config = dict(
    num_attention_heads=4,
    num_key_value_heads=4,
    head_dim=64,
    attn_scale=0.17,
    parallel_block=False,
    lr_head=0.00756,
    doc_mask=True,
    dataset='wikipedia_en',
)
Each number is 500 + 50 x the weight over its row's rms, rounded and kept within 0 to 999. Layers, rows and columns count from 0. Numbers have three digits each. The size before them is the row's rms in percent of the matrix's.

# layer 9 MLP down (transposed), 2048x256, rms 0.192, rows 1116-1222, columns 128-191
098:510520529493519535503482477474522470461525501519521476513510522536425541512431458405472497539478400543461465487517558457481568523473522454490505412493444573539435547478484548544508489519427543
096:419542537488514499456431500499551505563632459519524474581480555479519550641403515530458567417596464374413494458540443490430415500426489483513489492494481492476478440471429509468480486465580473
102:562393501434606426463489466518467574585409522593607489552547563454405552451524411468450484399535411626524482571451549516476473481482487456442542549495515586482490527532502472575576537433511512
105:498523626537471498594550552481397515490457568493548526412523556588503552433528515527462501529514457510457513416501427544448498503517445583527436535473421545456560439493444446440494499389413434
095:562542486595394503547535517444508456458437436517568517497541561408419457494487481510530548524430455504432581486529586517581481473504460563544510492484342501407442555537550482569531481521461546
097:494519495528419381488537424567483494440481502506473523570460603474498474519528565515489466446524566522539529463531520472496467493504555478467486509469497420424578479542388409535527515485574542
101:455579489447398542464486534435464549483519569476467417569517480478551506405543484528521551518477472435361494505397557572456521429428530493504481478628501443505500458494497538488525495563506476
100:530388521457400534551449468532529660475534488467434563532528530552467477426538485475473519513480432551571477506428471464537489426627491470531488503461483494531464594450471354468539522490512475
097:494526465421469544606526472475601488508536491535555476479580426507525444517498355480462501525576538344508507404531572475516499500435450520428479518444428510480499436424460457544499473466480426
101:472518592463437576434441641533495500512481443542473576514527525411500485523523481377549467531551511544487483464557464530543479523423455543573487416444504566452449553551548509491413468535471474
085:457519473492486488458477502422507469589475475524443618483580339508500469575496464470447444476513605515491556324425561388480453560543469515525430494566481498490498543525555482533550474524421471
101:504572517454445498534466574504435472436485534494483510482419560459575476518558557540561443430554521497402451510557560485488445506572504513535533481504434635476561621491395529548479531410479519
095:509537450458472453475533440520453451380509475614505541511448512499512520522431460459442509463533398485495544578477432479503462478516543524475393486511446503461580515520451434460547491513531490
108:528496525449577399486487487600520564413500620464535544507443499433481586505540440526515488544462581538590417542519460554524473471529431532491554485531422534473477490381543481562521497471391482
096:492459495509424379456501567462484464568525499507403550510491508565474475563440478512516613550472435535415498443570537499470507516506525423431535483555520454502439509496533526469455487543460544
099:494520537510474629539513503468534525488464513505437570475458556468418458470529566460435478535473405493577510578463510497517503509463613415506527460429468460460596548529408485575525400445559534
104:513508501501531524474533458502524551425522578497482421438526629530505516549511523410494496516537453517497470545515461384394543529524500443404540546552469450550485511360434563430467402568491419
091:488601565432498493473498444578543531485475605489541465536557403533500468534490502577479504398506522518595406388416490561515495592536510545554552549440498487529499527549502485429543480467470469
105:439559479588505499487458286441486465592516515450467496375497513469546540485458468533536512509484439476373564516499563483533484486496459461556457568480429518512437470513415525478515408480435486
096:533507551474499524368566525504564455528505473446491480542466523517474464543447547593414479427488569520409442513511456613460519500449527479503484528522442528488531607489572573469439413533572419
094:541509483494549488448404393459564497566446529469562455451504410554436512492541563526480424518538469566533556455411436541579492505480593436492553529455563564575519458508500427461488521510422436
101:502492526575588535566503523519511611584494532547457432501547450456519525562526515511489407515573470433482439517415446512541480539470492437481556537435615437524532564390531543500494531473466492
101:520507470484532580475594463456447451399517515431544582454540568481540479491513498502494457521459531493419579485488572511549491554507535485496504470558520509511582543468546512523482539454526540
125:539505453513490559492513572393426539481489429470487579502495489452515518515527562562584496470527420518493576491440510513542515533483471437477498515604553466503467490493510477538435514572541576
089:543593615525493388392431480504444522466524580411445511437486514525533440582473455500436472471507466512451510527498534464549591492566522390465535469555420565584517451512552485574498514542476547
101:503440457502485494591492501504502476518621563507418548463503559508397479435482557524501447622399503503497519514476589434523541540514501540616525540475491457627538520496496503471584465432459403
102:441541413491508477433551511570465478548559524533561480424597515544495453429492483532545434425551538451466481432449551539504487467496479486536500479425501657498556389538546582604505575502542549
104:538591486498528512494507541442434594454478422526498437498497448579584351500512522481549424505499543480594566456494485532570484559515478425489527524495541471542436579482497539505521537520436460
095:583644525522508450559399505506480449511479564554551456623503503550514527487490562498547500498520484465601549525499479512529437529558575433544506483453472531491504462394522489445554501536478547
108:518442547428496512421541498452609455499504450508496556509525467541501568498519432383513573438484529589490540459539513517510460462448543514542537436518484506567427542506548540458428443495485476
084:583407542508387545439529592525492430465504475448475482481562500542518621524485570545569457542473477449522449554484540586465575564495566449437477564472488548571482540435629561560455608455503414
097:457586498479410439536399479528488568500436617373553519571525475551602503499496526559415486446462522573544556453409535559519516505462541513460480531519339546558449425567476501470572448528474537
093:437612485507588556589546456501449536456453515481520567545603470486545524504490402484535445500450560535521458471468520504527495521509436516563550360466529457538476521544456372474516421480458461
092:562478470465533432429589511507526456507517502458450520466517437433464469542505471552548468530548555408484364510518472461465461583450549509544538538404538536431490400460421482540490536523532463
106:560408495530487507526429501531400422495479506504455446420574508401506499500516413473419496577498450451555525570621458472468461516545550500620447485494448499489460532501439522503460466541503429
104:482499441545477484459499513473470494503499442466426477501555435536507516452504459584466473538530488648528478462644583493598470507479538507557495522511475516495443473455478565446522454485540473
097:383544533567554503530542505506488512513477436466496506405548486436451538591452391499546517502520517513432473473481531478469450512556501517533552564476495448610527435522496566573490591518484409
111:504447492466519443540488399569442459473494494581439589602562551470465514534605429586496507469523541442454527415467434506479555477506520508446437547447461507523571570553477498532540482534541482
099:478407534472392517535491467593477478508499405433527461551454480461524487462647459554514562532416446467371525552456493478566455464409555535513417453547478478508498501516512465475478529480553583
104:505504526545532490542457480493522451414501528463508576529481522402609478491562435572531531518438538456560546557523607563513370568521542552484542485502488483488454537534548586504462508549496417
101:444496511381538484571427466437508574538551591450538499466510484459474487508480439502550547496476463437464586406530543488548559500407460390524529514484438528598473561525404466506578473475551537
112:429557554471517441483476517457466504517462481563540454439560534532564535495467472442502492557516492485524512513569543490402476536524522380425494542513614465492480538483430509618565542547427577
096:466547502520457515492442521505516380518446428583498502481502537520443464607550497456582535537531423569513444526490571442508451469433591577504544511513523586443459467470516482375538464431450561
090:452421509558491521489504460450469447567513537453527556580543445423597422498415518553582551447560558541377573578538545559441441531452429501623465579558508506443507507468539615512478491467493620
103:531463514518470473467479473625481557557542468513546435540484452501521576494495581629455458578664502424536609405489487491509469546467523495558519547492576478510577509592451428570525507504671534
093:510475455562471476514511493540556562531461442439534538476498545582455599455559567557543510483596572450467471482462460547610533530368462404518465397535573565543579435559459522505524485462467504
106:571520472444445442533436456549402463452440546497475538437529462557566489444461501509525470509588498463501428555587479429565553509445528468522526600515494487470529503434518480507611452441468519
103:570500520426420401455433435460519593347547471450457465567444505452537491440490492456451502475497566564368524444471533455494479512528505449511474533492474436605436467518477451439586430454534422
100:413489445463413449525482580562433403514569520520461609455566571558521556480534508565404542452507498463452506535519526523522585524614527498483446527442535547477506508489511449495489437454497480
093:560450461499593411570479511596523513528454481539473482482498536514495403638554511475554474537537528493539425546564438535475516599475562490480571453566531569424519515514398370472523462496484463
092:469419600520518461572492535456499584426462539498535498468492455505433502478520572394583488473449470509513486439480453403428489519502487548507549516493404492443512467508536481481573539437470494
103:513498433535487547549549481508519529532485593503520550476388457508540436535575508529491469486442464492388453533579465416427571528497547485517517488457444549460550432498602515467484518551524487
093:465546440503462580540558523431537477518490534512479508479540451508496575507550511411562526488431561530559551482471545519553585478511396498426575642445480469514484542419531514486565444445487576
098:495526510437504468593524550457477548541519490475494564506471586528543360478478510459436476524496509564494481503503520445471485440579403533515523577392529463466440468429560513535490353526553527
098:470626550487507516565508469383534527435517428557539498573478545549492500504574506571533513463558501510484527495560527495514494478481516533497522436526534566536374488494392575525486546495470512
091:431509468418489498467456506493460385515532521463557568502433523526430537500405516461556522482566613571535557513514440539473465589484478545578468488459486497527532538481503522561549436509560389
103:441440470514481429535480474464556568490444518472514410539465449532545530508470462619475508487497508510508502506505482536449520511494490521513630543612542410585453447508588451503534452513493522
103:484521529501538482479473670537456567533444471549466564527524457476550466485587415436436511573499483447469522514453514585492592539549571498422560502613427531461451526447476560513434475470423501
097:566548435476545494484474457433382492554449548529496471436477493580510535485480544545442469527414556540539471555549498462524503531631438549518522507441441419543584554536478533410513437492446472
101:515452542557420516503397562448460526482488471546455526567559598543505517457512485488472412458455385440468418457519506511589500531571534445473459393527471480427470548472496499463496510474454485
104:540527417533469520390456566494525504563522514613375403495441569525452489446523565583514506485552597500494521621498507480494449545520517464438461551515433493550574500466503516424540508435508531
112:469482423401496468467467492500523486598472505429454395453475535535503568482637554464468552502547456588529484419498572443600519501418580474421517579440509444479459588499531486493447500429537488
100:461531623545643493448500455576477532474493541487541501482514560469546456432535485519581485513421519503415512497476510478436468410599635501490490499504505382511545549504471524473485553444586492
093:453519477464540501518502568462482558478556535419559494459549415452449516505455497498564465512564471446577506451501505493487529476524554555554487532454492634489552439511487462520499497553447526
105:457572502502527498451502420564512470575443559456517483493488544575496490490437491440510543466467487584524443580439457498562562559397510477464491537432509596455522498465460430488488412514540471
101:478468528591439485563396583518433452528552461461449461456491517465430439500504494505434558507490507572508463504561509565516567531518479540525486465563499500475459528574488401508510510512515477
096:436481490542525475466571465511419446503503494470532556486511496524491593488432475498436541506496421500570513580610565562542569504460589575522425429508525465511455548447418592506470506638543574
098:454477534462555624565462461488466502462486473515573468466458477575404464509491466492535590509421492517511468477566543480524528479487496523569505450526504519442623565483425567434456563435414516
092:522490508448497617506555529495462441497436461491555493495492399492497505504491486464492484480402602562551496486505460494569518500524441486545537458472525531494569529553449560504452535492487502
101:552538468499454475471447489484534558599556447516389627593536509499549502441509532495485580463440534513485531444616509482563425526568482541524523449530529552485523506534460514497446577540451516
090:463570518424604507546552494559545503445472577500450486440563497595530538474471459401487373497528497413452536520470574522482549463426513447452497481416484533522534531534525524400541460528436519
099:470435493580454528509495438387531437456472504493446471517514449571468507446572484519526482575566533527545608471471528520430625516445498470512523511526500517560557412538413576460510518468447543
096:511488537447473472549454433474583592420449408621536471479462547504511416411534489498501506555531563533457512478446566462480581525549412522526541448387569575488465425516481528533474500486492422
104:548544513489414469538497549427423605492547400520361504471553598537481462465476480485496548474460556442526581509570538552449546558443464491469465513487427508475500531511522513626506546450410531
102:499429498486437528433441463434439435522541536479510499510481463474471580402494465459571460408481423468475520494511529511540516528516482526509482501431493508501474463508476505478499502532624490
094:610477458439585509375531555492487481483476456437496584450454435512518568553506454511549506493556510426444503502561480434491403423579445451493549500452478447544410568574567500535449431571538519
099:525518537491433483466530501542483559513469469472556453540540504525516429469650579482536601503541488567487516515549455464574437502554484481338528483609447483578491592483525467539474351460529542
109:434542531461462548489475451544479489450502533501499516510463542463601555499521578480449463556499462551399585434448512463454498496485530543486407520520563434460455497509481474551490561668555399
102:487411551456587584553459497492393484467522499512549540509514473439525485458527436499565496538463431378529623474487622429508497491553426490583434545510522497513493523553453536523438419488511462
099:536480490522475530424558519450448465529523509410508530429528511558596474524548467507607506497483565539607498492435491508510540490535474472540542472526411477398540471438428525513422509522560565
102:480417400517524440552562469455472478531551463550506517561448554443463469530527523490583574481568496543466381604479507527415567505539456487476536465518495463553516438498483557467525451456592521
091:578494548486473446435458470444424481563506518419505459449523489533523475463533443528475507435508562492523497519486489473429465567511460569565441527511518476504523528463582486550409392571546459
106:548438531510474421449468497486514460528539556501514487558482477559545485455443469450496506510521515561490483550606527462618520481449506507520534449586555456423496529461431550530441492498559587
106:565517414502398445531477459572510560544463449502480510452525461472454442585462543504590557571548479490404488527533613451487560566590520492611499494572565541623507499543527508487527502435432545
092:529470568368575439501553486550494568459499515497518429521547520455547503538465505515508552457622543379489475558543519433543427530506458505427521536557485544544387491546484520501472546506524565
097:474470506578584520553448539427410440552417488497475538472445429509589515503417518536427572531556474486553468434555541519468417495524502514506498478585518538504426570435505426526496483612491493
088:496550551418458456413579507457438584510430536549475531551500458550476480429596479504492349537466501502506460458558520607496496490542432513457488427507483418514401588457512441553557455553500426
094:454587490497473505519485602542491455467432491512501505531412540498438447539536506517490486503466490557452590455497481542527529558551507564444412501514552471537427485469558521548500439402435541
111:429522572430450455427560453404519484506488552473461470551497498538436533468490469481533559468526455567540488512539455500619522494507564384454532540562485428502610559435486535509509491561497526
091:662475574543482481438448599582471461533526498517512442516418595516457479563537484554539461488522417406496526509546502541498548482494399613552517499447424504416520562507579567507548403476503567
090:501473466405412474474468528587497503476497497422490496573487485493493510510562499505589508556517433460566494550513601562495486530547450581534550499522512527515475656521603544510552482494497434
093:548495634422532537512522487459472497433413588478447548558512451450496540478544591469465511548558490509458540506496513478406466462502474583580490493482600510512557541459516546467503491464563449
104:550457545562557480444521508427533438495454532548546565485518459517495451564424480404472509434499505528509518549461438499472621530459564450424598524459448510466480598364538503421458474588496536
100:556514529431512514519556517560482524490503521525422525488374494487484461521535595380542494438492550495442468521549567425483468501463456482529541535489562387417509433441584564501491488431646555
101:484480542465472422490452544533537575480523397506558511448590541511529535563448409504461524433542482583505549444508579555509553554462509518509458499443501541450477392541531570486527461494495593
098:420465502481510563547472510525520472554585490407506480390510395504508517544562476541553478516515565511491541475587495509543627422552468531484588551503543514488527495493457484445490453445494499
103:392485458551584427468492534449598480525585518478535512504414503591515512526472570464484479493514404494391440563515523526447509516493413550489494512488516503464594442473589567552468550467618582
110:580552485480474494449460511501497436498554557502594472507565505515514548457527503495502551502458486371581450473544623471436425528474498460477457494556455532533504504405508495474541463559455455
094:513412493494547510500506511439519529503492439494434483585438591385598535496557468566606533449459486478495483483558511521391552492487395487521566475498496545542540493547461466499435477535475498
102:496497448580544474552480453543473562500538481456406585465460487428503555490521442594555471488475483550425431504494475529532497432501413556462437524510462511494537503518571517475437468521513496
093:558553430537503495472522448610419513456413503436494447512487547494583510477526546569545518484486503492538518505523502492532489546524523476486519550472617513512540529482508476420550505463497474
102:528403480561480450400485490478518557475473514527484521564510546482439566481543549462542501525515455427436536449516377480462634507438479478585537466509597529477514584508540484474418434506545525
095:569480545446483510511534485456492414463556527528523421389564563460409503478524552505521523470487419460539490528543568500516549391542451492457526468434513513469509412519539482551504471496409490
093:537445473448538539496442536415456522427509531511495435452472528480532559457530393545512518524525560486496457472522477497500451557541493527546501516486485528427563620508478536476470536453401519
100:505512534535411530529542539496578523501570533584544465513488492555429482473503534539539573505569510562487528583487610463494404569516536465478491494411542569522538426454636451395520567553493551
093:425486466565444507536499483467506453528568459492464613515459498467419451493503533528494408432523461494552469593526560451580534556423460496485491535554501525431482535436483416572556510543444541
102:408478474517485441486475593372547512531482549459582509560564491507448527561542486512607490540458552522465448469422453560449372460504521502528515533511422487571470527512516526478618570440452499
# layer 9 MLP up, 2048x256, rms 0.186, rows 1117-1223, columns 128-191
092:479523536441577486477419493588468465510551468479516472488487544442461489522616483476478456387489509468580512504534391518544472408469482555460454508442547590622551505600486530479479535479533583
104:474449415519543448479543504477504495522482420509478550490489585470472482406569484427515441432445325532544543553481531488537471572367616541479558462433640572473491432483502508481574448497524554
105:504462617510523455601523564513465530499466473433511380456484513475491472463528546508526438530497485475524544455632401534556495501532491556499434471461462512477578453525506491534465503412558540
097:438451457523572528530521597581513508524469465592589529382482546532439465582469552512375534467502429559564466458538493499520508499500446546519469517528513446461523411510421557495442467517514431
094:500461528587499622466497477442493558578504470495509546450537494470535474438497500461413518497568505496431411534486529534546520524464559552566495512341442578448501500414562453457435560469462508
102:445467464427493570466471473471434499483358534493512438559602545522481530455454572477508499448572478503539534439500442500496533445411393506509441396491503507484485455498460563471587476524506427
101:487490478548440399624491495517476503477425514513519425564485494447490528558495428463522488441498455500498467563547488428433504509587520529448522494475523503474491464488501456508516476494492486
096:526380479510536419519421531513497624457505474512519614506485485510461540565451500533462549428436560467513553487587489509521529547492573467402543479536468464517499548539475527451507455500469496
098:591455443546384447480466439541507567435602448510382380433570488482613392510450509493445501528496507464502520532492404492546621405489444507437514497423531433458497524540487567427596532491556441
089:536570429513444573531591540446566500493530475400503412507480504528508416535423458489573531478475546491426543456495452561474520478443538418526557448534466407365503488482481489544483476521568520
099:368579541474484496488488584533502470387521566480495509494560498478547547415458457499495436395576545528495529491507441459478500477538462542448557537476491468472529613604526538482525552489478556
100:459539472510491592443435544463576524511500462449475478520503509456482456525528440479532468475497529520558475519514538475446466520577571486440501509505452500489526397419571455452544597509473499
104:612404553460442439571528512540501472494462457476552435479469488547504565473506484514559533559496483592533501501500439602454605530449545471520497521545433494490470470526397574547542452490462565
103:532471554421516513446535471528521505447424552584564456435460508383511450598444449544513388510537544547554579474504449525470412470486493501563470518519470507461551559504545538530501547566497453
097:405587544453552509355514543523492567452446508532449581439492398480544484509529489450474432533490488427395484430589466507476554513489477483488543472549514541482558532533341495519535459534449531
106:490459549528517483487482557414525487553585394460480460467549498654372557577427525424424516458512509535501460464520440440486500464543474471465534582558511428501535523453617454480472443610490476
092:498526557465496443454368519491547554428541503505577517473540530466520403482577392423476399539571466435452479536564416465483478456510492508511488460454453473490538480318450476516500551452546491
103:495532546457555480517457449444463478459541544597485525426564452415595479581477542478487486505502482478414545440421470610427438452468462419515408557582423520564486489406554466441534557497529514
095:404505550618444503471456519519506531531502426453564495487489533464424525520467523480590461487497470504560519523503471452573449500513490434433541537549478493453436573553587502480545552596555484
097:584455466405507529582496586482476453547627463542538601567578487557519438552510523426424528606469537543500378442467481509395526564464484418507472413537551472406449524566418571447539446470518566
100:623409495542481472515543508445509641480542488480414445455509529462488569543475427415530464508426479364491469554514471514518515545456467484532508527488477461462466450518477604519583458523550465
106:489404513529536554498555461490506462536478518535494578504493602533562440572433531453434501525538451504513482505485501528484524571561516535579463553578451538395512431590486525563536516561472502
128:466440459504559462432516499430556476524451536460431512497468443524423497515530453455506480479465502551459522444530472537568493401582539524453518538429395546509492499485478478492574499514564534
092:511578451413462458582501556458510558480532491443481466511452465419400443496578572510602487494477503501546546449576514544446372518506456521524538473452468464461526543409551495495575415442495585
105:425455502449427404471495457584577483469529540574488606473515507464399489466583535513480492532464560550569550494510549516544575588514512517493526570454518446544435484477574497514471429463509526
098:482541542538474509510443482535437507512578468507479555479488554514504584540508380444483576575441496530585441442599528511539492477445532537523536541483376526555520448572507484491539447514474481
113:471355399550441529496507532568619452633489490450572601486427530490553427440491446538599438515569532463531519557529457452424437544457431486438460456518585504450537503481560470494404516529552453
102:494495560543444529437575421504523565418451395410498517480564496593518605456562397472597481466428514574493507493618433584551438514474564464491556535511458574533465420603483599511445481472423568
109:502450498574564564421549496502460509488512413437513413526566560466449552472467476455567508559423501489486497551484533450439533546452491590522518480452544452526443459488467591548513483435525554
084:528518446463442418499451445526594504524529561524545468518502536480569562566449523553456417438574613540575421501399444514462493463490573518513534503459426509531526427504567465534558469436491397
094:422400599551504495425511483461491573497439541535501538500496481431536556514434525471616457489446561433521462483554463545498546598483474498544513568562466607468491483486542522517483579479447505
093:637549501543372432522420508619530541554562538558495447488519450422521462503528555494367465453494618452437475443472407534411532565407471483449501570577506605539464559535394524594453579469485592
091:511423475515444523474527512452456591450471561581549485517466603542539431562553397518403544455489495553564514516550470408505416507463540563528547597595475499528516512498448419510496463487414479
112:500502539542530504505412482494470471471502525499458421453492460548471644441481487479477504555562489421546529498493524516521483550483561472469446473394492485511556519473516473446516559495541521
102:567543505544501444478493500485522431476480459548525426546470524575520551510475435477450490541468508551531533451488527475619518558557458536489483471576519558570488480497487541583539469494569480
097:459490548519559510566538523507487502479564564450647431554548563439414453531498504609495444538490544574529498424637401627662541466578544524575698427443429466514547424449484509506504461456494541
111:373565488509376427494601517522515602533505472515546449462634487482462523538554481461499530457485529501506540513605407436488544400521534516495486563495431573507416519456564450505546478522495460
100:545371459480576528511400440508528499509503464540526534480584499513483422467486485480521506418490569541457464494505476457507372421523507471527541541475488538475532479499432526391464529534547466
104:433487558474515490532542578382518439490524472440513506464481646459445565508555450447503512399442471489477411475544595521506556525492481525484507466530528599569423437488473505494532558469545387
103:478476457525538454398519484495489587536483500420548506494534485455508498445444437512492439477421493521530447547524453398572495492527504549499503460502521576477579501458475449450554444433411449
103:554575545433520478473582493454433491448495455522545561595509483491486587440575487540482405455556426480475500412404466528443496382479481487465514442519416470503524429427410489537502592466514468
106:494488440540462416488511500474533500535449461645439496460522437460450513498464536540535463485558423577514463535559544288485500446451514473434472535507493504473505487567494535535528565458391528
086:485434555504468618582444621531513466530410475481547486506508485400540410448508587513472454552564470504479503461509488584508463478564464462424483516484477498526472442558494469531519510382426478
101:509358417495587547628588476582488509489543479410507560525496423406583486486488487588506542418576540527482503524446519558533539491383528559439532589495519463435619484540614525517565446525488536
097:539496481531574551463545523533540560587491438463482493522454441480428469517424450530531595453523650498513494427467512406590480545495495530575554487574538495514516511501504517494508498492552531
102:494545467503395453604481445499474523507527406471474544502460538501448574541545479434505566415511534501597488427483385498516551528444406565574545442440505497507509475493456540433507405435427440
105:555433561469505495557473564526490473533535478503486570488637559422427405469527497429493491536452568468546543513580445558526442538567457532493464461518497438478515521537494574417476433493454581
097:520471556458524498508532587462521552581527560592449486487399503638459599576529504538488557375562507494437568498477398502497564506468424408459598482587543465550525530472411513461497497479423402
094:384467460530511555488498528461487468364535485510514425514407532467526523456514551482513398399521488467420555537512364501552527552552475524505466527485507412471548506468525501485538544496475505
091:524466422394438546550489529484546396543515574482487455553457451572526473532473488587396506407518532526507479644529526470435424491488520526510427440528592539546473468459491605555401515499529459
102:477384537543458437471521564461504566553431488551472527505520548500551561460477501472416539525471577548553427440471467530478500504474546574493476414568640564519453497514534405463425552483560566
096:480516498531487475429472493580591478597426595540386526436452556499565520493381578500513498375542492481517454538517435481558538470513579519535639501452503538497497477487513471430420460529494471
101:510422458463494597545466503569579600545541450587434490429442460525581571472574486456556495531477500491439506586419529519515500453403424588482559517551481490446492470472425569589519491587447510
098:500483549490550511430446452463491484394519525559539481484481427511508522521545503422569527572564517515513474476485509558503513575534532455508535423512513464547500408416486579542498434479499471
093:492461520467478431462579477569582486407535462529542578486534499566478462480505535514575566442455431462546545457484424622486507454470566394519498466476483576443569525487458558483557593530521426
098:465557489517499551552550482508424553459527487538471540452484456565466504459450420624429475430489551457389463525570564540534513570490534530454451521441435442520496527421461491413498585496526533
098:396475503473516460547531519354493587604515539592372499392594514540502509503524476567450464519558392486496507529497485560539510495533529518545506561568490532498428482511431519438562561513399454
092:543547543498501543475407509558503480517528456506526546554518503496518540552459518394519487514473510500520507415537485517549611468552518546565537422521502436450519477520412576459498479481503525
098:491475521547478520514457459460597488494483541451468510456593510547426454519468482516454530502485398508431449571496558550544494513546632458609498501454475478466491409527453511532468619512465472
104:450482471526423479485452454503471438510615492531526477427520505567505514427511508461551526504515555384461415512481472587478460529437505367553522485452562484439429482480509445510435566524511391
101:533513419471443462484440484495590541517370509409440533510522381485458538525562465454482557524380554524508398467518528540482472495389440578509484528470556498421527496578527478538511582548437495
103:514393604481521578477569444520535547542461450520573563518435509484452587524431407549484521541453480645496477541485518561497465513448553400439431518462491409459532451498471555502488547494349492
093:556562500490512467533437462521476447476500481429551507498420449508477538469555519454613588520453485444528486461455528485553444517473450554501516568501523509496493558471532566546521518560465563
107:503573531478521561454525567472521456504468625521387488473523437430451445568573488443513436520458504575480488527490519494540532506484512470521535501517507507479461480506443464488495555537423482
098:460474495542497576595450500369465558522463461461484577466457552453440517573521556422469538495455363451571594496561460464510601598469551547526506482469418492430570478500448495518522487429467504
099:531505468520481508505494503458368454541546493527531563579499501474551591547389484478487409519470450504481514555498504421527511450454524482463560506491550580550576508534483559542492501454453487
101:546517429494534415510455521515479531604467510440470532534464569448452507534581543449425518526461488449612555514481555545445536521484467446471465526510550471418364521449476538442441551594399504
098:466503457478502513466499524515533448469383477510444459531457464590460516601463563464577584495477591534590463436562482506492612587529512493473495522492530486436482435535449427528527531501436451
093:585442563498438522546439525512491513560548511543488513497592522509556500551560518524464454567531442510434457519540472540612484491414537585552524501494526488512463461446522500588472405476465388
091:460460444473535528441578448594471438483571421592500529467501514479493469426445526532513481528482515627485475573503493445538516419452531521548407541443521463359598466576522468530497421477392470
104:474507528411501533545455559464447504451442585475515402504430513511404543442550481581640477426478513551536569581471466615418499469444464543458480408482479476565482458622468536477524426513461557
101:478511575633558460546449476575534485460520452550396466458486524417473502396468544539496436627532594473553476430513453549495518495496455471468538430434497488479589427492521457528514540500500468
108:553457621519417466479548477503371553538431482557415455443545451530536547470499432520485528475541487557511589552503582511481469576520588430515440521511492449463526502588481538419436499480483484
099:488458514451503521368505410553592457482501549494488472449596522460473492551455410609531447477406479535469505537398531561520479447550575460482486519376516461479500509424489481534574475480532608
097:511470491567436475419421528477540560507434539455483433480475492458506482434521504538457505450489531548560519555567518428553487551509538476511543507547470619458495638503471503416554401531517499
100:527473476426455536409506560500471428504537491478565596510546512561499459513473506535494479528474424470516506413403495535520488463450518489438569444551526500409506483578566491416496472541509594
106:594456527504513459532527478511426555628482477578471535519486595502516426467548531488511539484490556514504455503502459570471516521520519483553475531526485464547455408512413496461453526610455450
105:485387507491562461465531550354483412442495456578430546559483521426433455547461497561514475504501544513536507454633417486538476575450523510495469579498510523533502476452421476472541448446490568
098:461504537501549486435590496514517553496493573536452491485517565476462522582538479590543480463520458562541423555546404559563467549462516506514482490564453504536512493476382539429447532611498544
100:438562580562360479577439512477496470449549519474535556503545469553482507352476500522574509528470504590514475516457477596487484520486495497537471515398521580448545465459476496461501504501448530
096:525428524516539512542385551610496484498588595433519504641457538465475495468519438448487555525558540578525459534528585561370518383453500486422506531362459506492523422508524436534568511576465463
105:454510473472447486544415582511549543542534444548420495425493564484512522579451591397439539431534514516494582563534536492441530549484548583503503535564557524457560492441420503583460474470506506
108:426412580584467424541504434547504490510569500528443560441490440473562456479477448431493462545442476504467501506569439518500574515567534524496379467482506458481438461427491506520484531529449469
089:482477479500517515473420543546458585551525500472572597513504467484538434430513472497508408562477590438535516495448562525526482539546515448455569464449477444369558421401528533572546518427565560
090:527509479540582440471499524485575532378500456460489413533552525556493570503561483481485475526490566465457484543393492543511609621503439454430534470518503508494464519497613548518431530541509565
108:577501552557457446474497495438521468554461487510516469522547506513589534481512626437512461499495445505562504514556383482477423478455478534458471518509505594552507521456533490493432438525430480
103:514461459547518490491522441554597569507424502572454459528487449467547499501528502519419523504448508531485457466476436444477575564511478552462500446616524456407482497421517529540536493534513462
102:519465342530446526428552426441472501463474553473513438525473552614486576407486582534495508505504527537396437505555434517519575502491507508502499550431469476542467517475472409476560440513519531
092:526523490457507517497389524563498485541493468518491593558513473492463489451505519503578491460426561526524548432539407562536505537491527425567472478499472537550398478489526515487518583541512452
100:538554472486394578476430508564513488508479581482426457609557465543448470561474480557539525573547552513550567477531454471424539490486503478462494487538486440496519367515469422458535569539535470
093:514507498406568449453607445487424390531495503533523490456478608467540571540506585469526485427519445543470469574427465517462493449427522540502471483512475468615516383443477436460540485553455541
100:435535445508456567523488499434475505484507492488533558483542575454530547543533430472514438429519573524533515360492515597521533394495525517349533417482511469572539355658542516444548506611425564
099:487436475499411507473475488524510568510465588543550519587522576524548564413469496575529403578473516498489402535629500526578524526460579530474490481502455496554484447502490486389432533533465559
089:477456565512522558473497338501477562499554496511466506543519451532441408441531474447520423521470466493435504491542418583511529554465561547558439470487545465440449468451502440539397498482476450
100:518518532529458560511579419501449493479467525448493533462505498526439536460507597541593474475476522512486551537479494422499464531543639496526620568482563575506480543427505473473419558582499462
096:496442538590461431510459468509493520546491459477401565468463491470443467488519406408507510529546544487528433484507540553447377542504562392469493505514474462435582494513539594583443463486500461
115:478532408577619514464454478516473520455532497535474500512491543507460432546472601470470520467504498471505532436475485630506403478470461449519466495498552483469436474564537440447498487453385586
098:564442496494458478432577456496494523497543574566507573528504504439493446501453535430460492550477497602510555470599556549529497510545580516432469536415429538377511463508522503499529551463513524
102:522409442538553582554502486444492552560554499474523558521532583484510559465506356479453524474509527579482416549434459509500570575405551467595501593484440494461555526474479485495506386480431558
097:455477535482457495519497512491501509538549463426508566579484453555578496512543551530557392489531456575491588494576588567423531536497542552481523525469361528463538487474552502543537503422433526
102:470439465467485427523509402479488562620538512563493491489441477485568528503561556412492503563558522485551482504518460511496605440585563463569496445460452575550488547547443540497507480400396499
099:497440490493537549546497543447461493427493459517383461490500500445490485553465407507456458412446474453544453614508522557479501464572449485429565535489530456497558439616475441370531499511529542
092:487420459484441567452494585526502552570518484469467614665477541498597480540628568544428507519506463522396512535531464537497506414419503443500505588504472536407527488631507491580529487588494422
112:606529533498391442507467509552499426507477485510451491611533528428559465561462495446446397457552467564537479445524406450472510549521428503513488467491552457507404444564508444493496499471539525
094:536524478565492510415483453574587508506539472538474473537405482470606422496498494537561417560499522519556621570522441456502563469415527504423495545461589501411479470539446600476572498460508418
106:520499528470549522410530506521581440487439467501552430511464585354517461548447458507524515442457486525522453510620516434486481522491553522496521444410544576562611449428388575495497535518502474
096:503495556414596501428502544551531486523499455558562556483422535507520566509573451473525449382518627501618497475459417543543576517496485503426463443471605419617472582504386465466601482520425510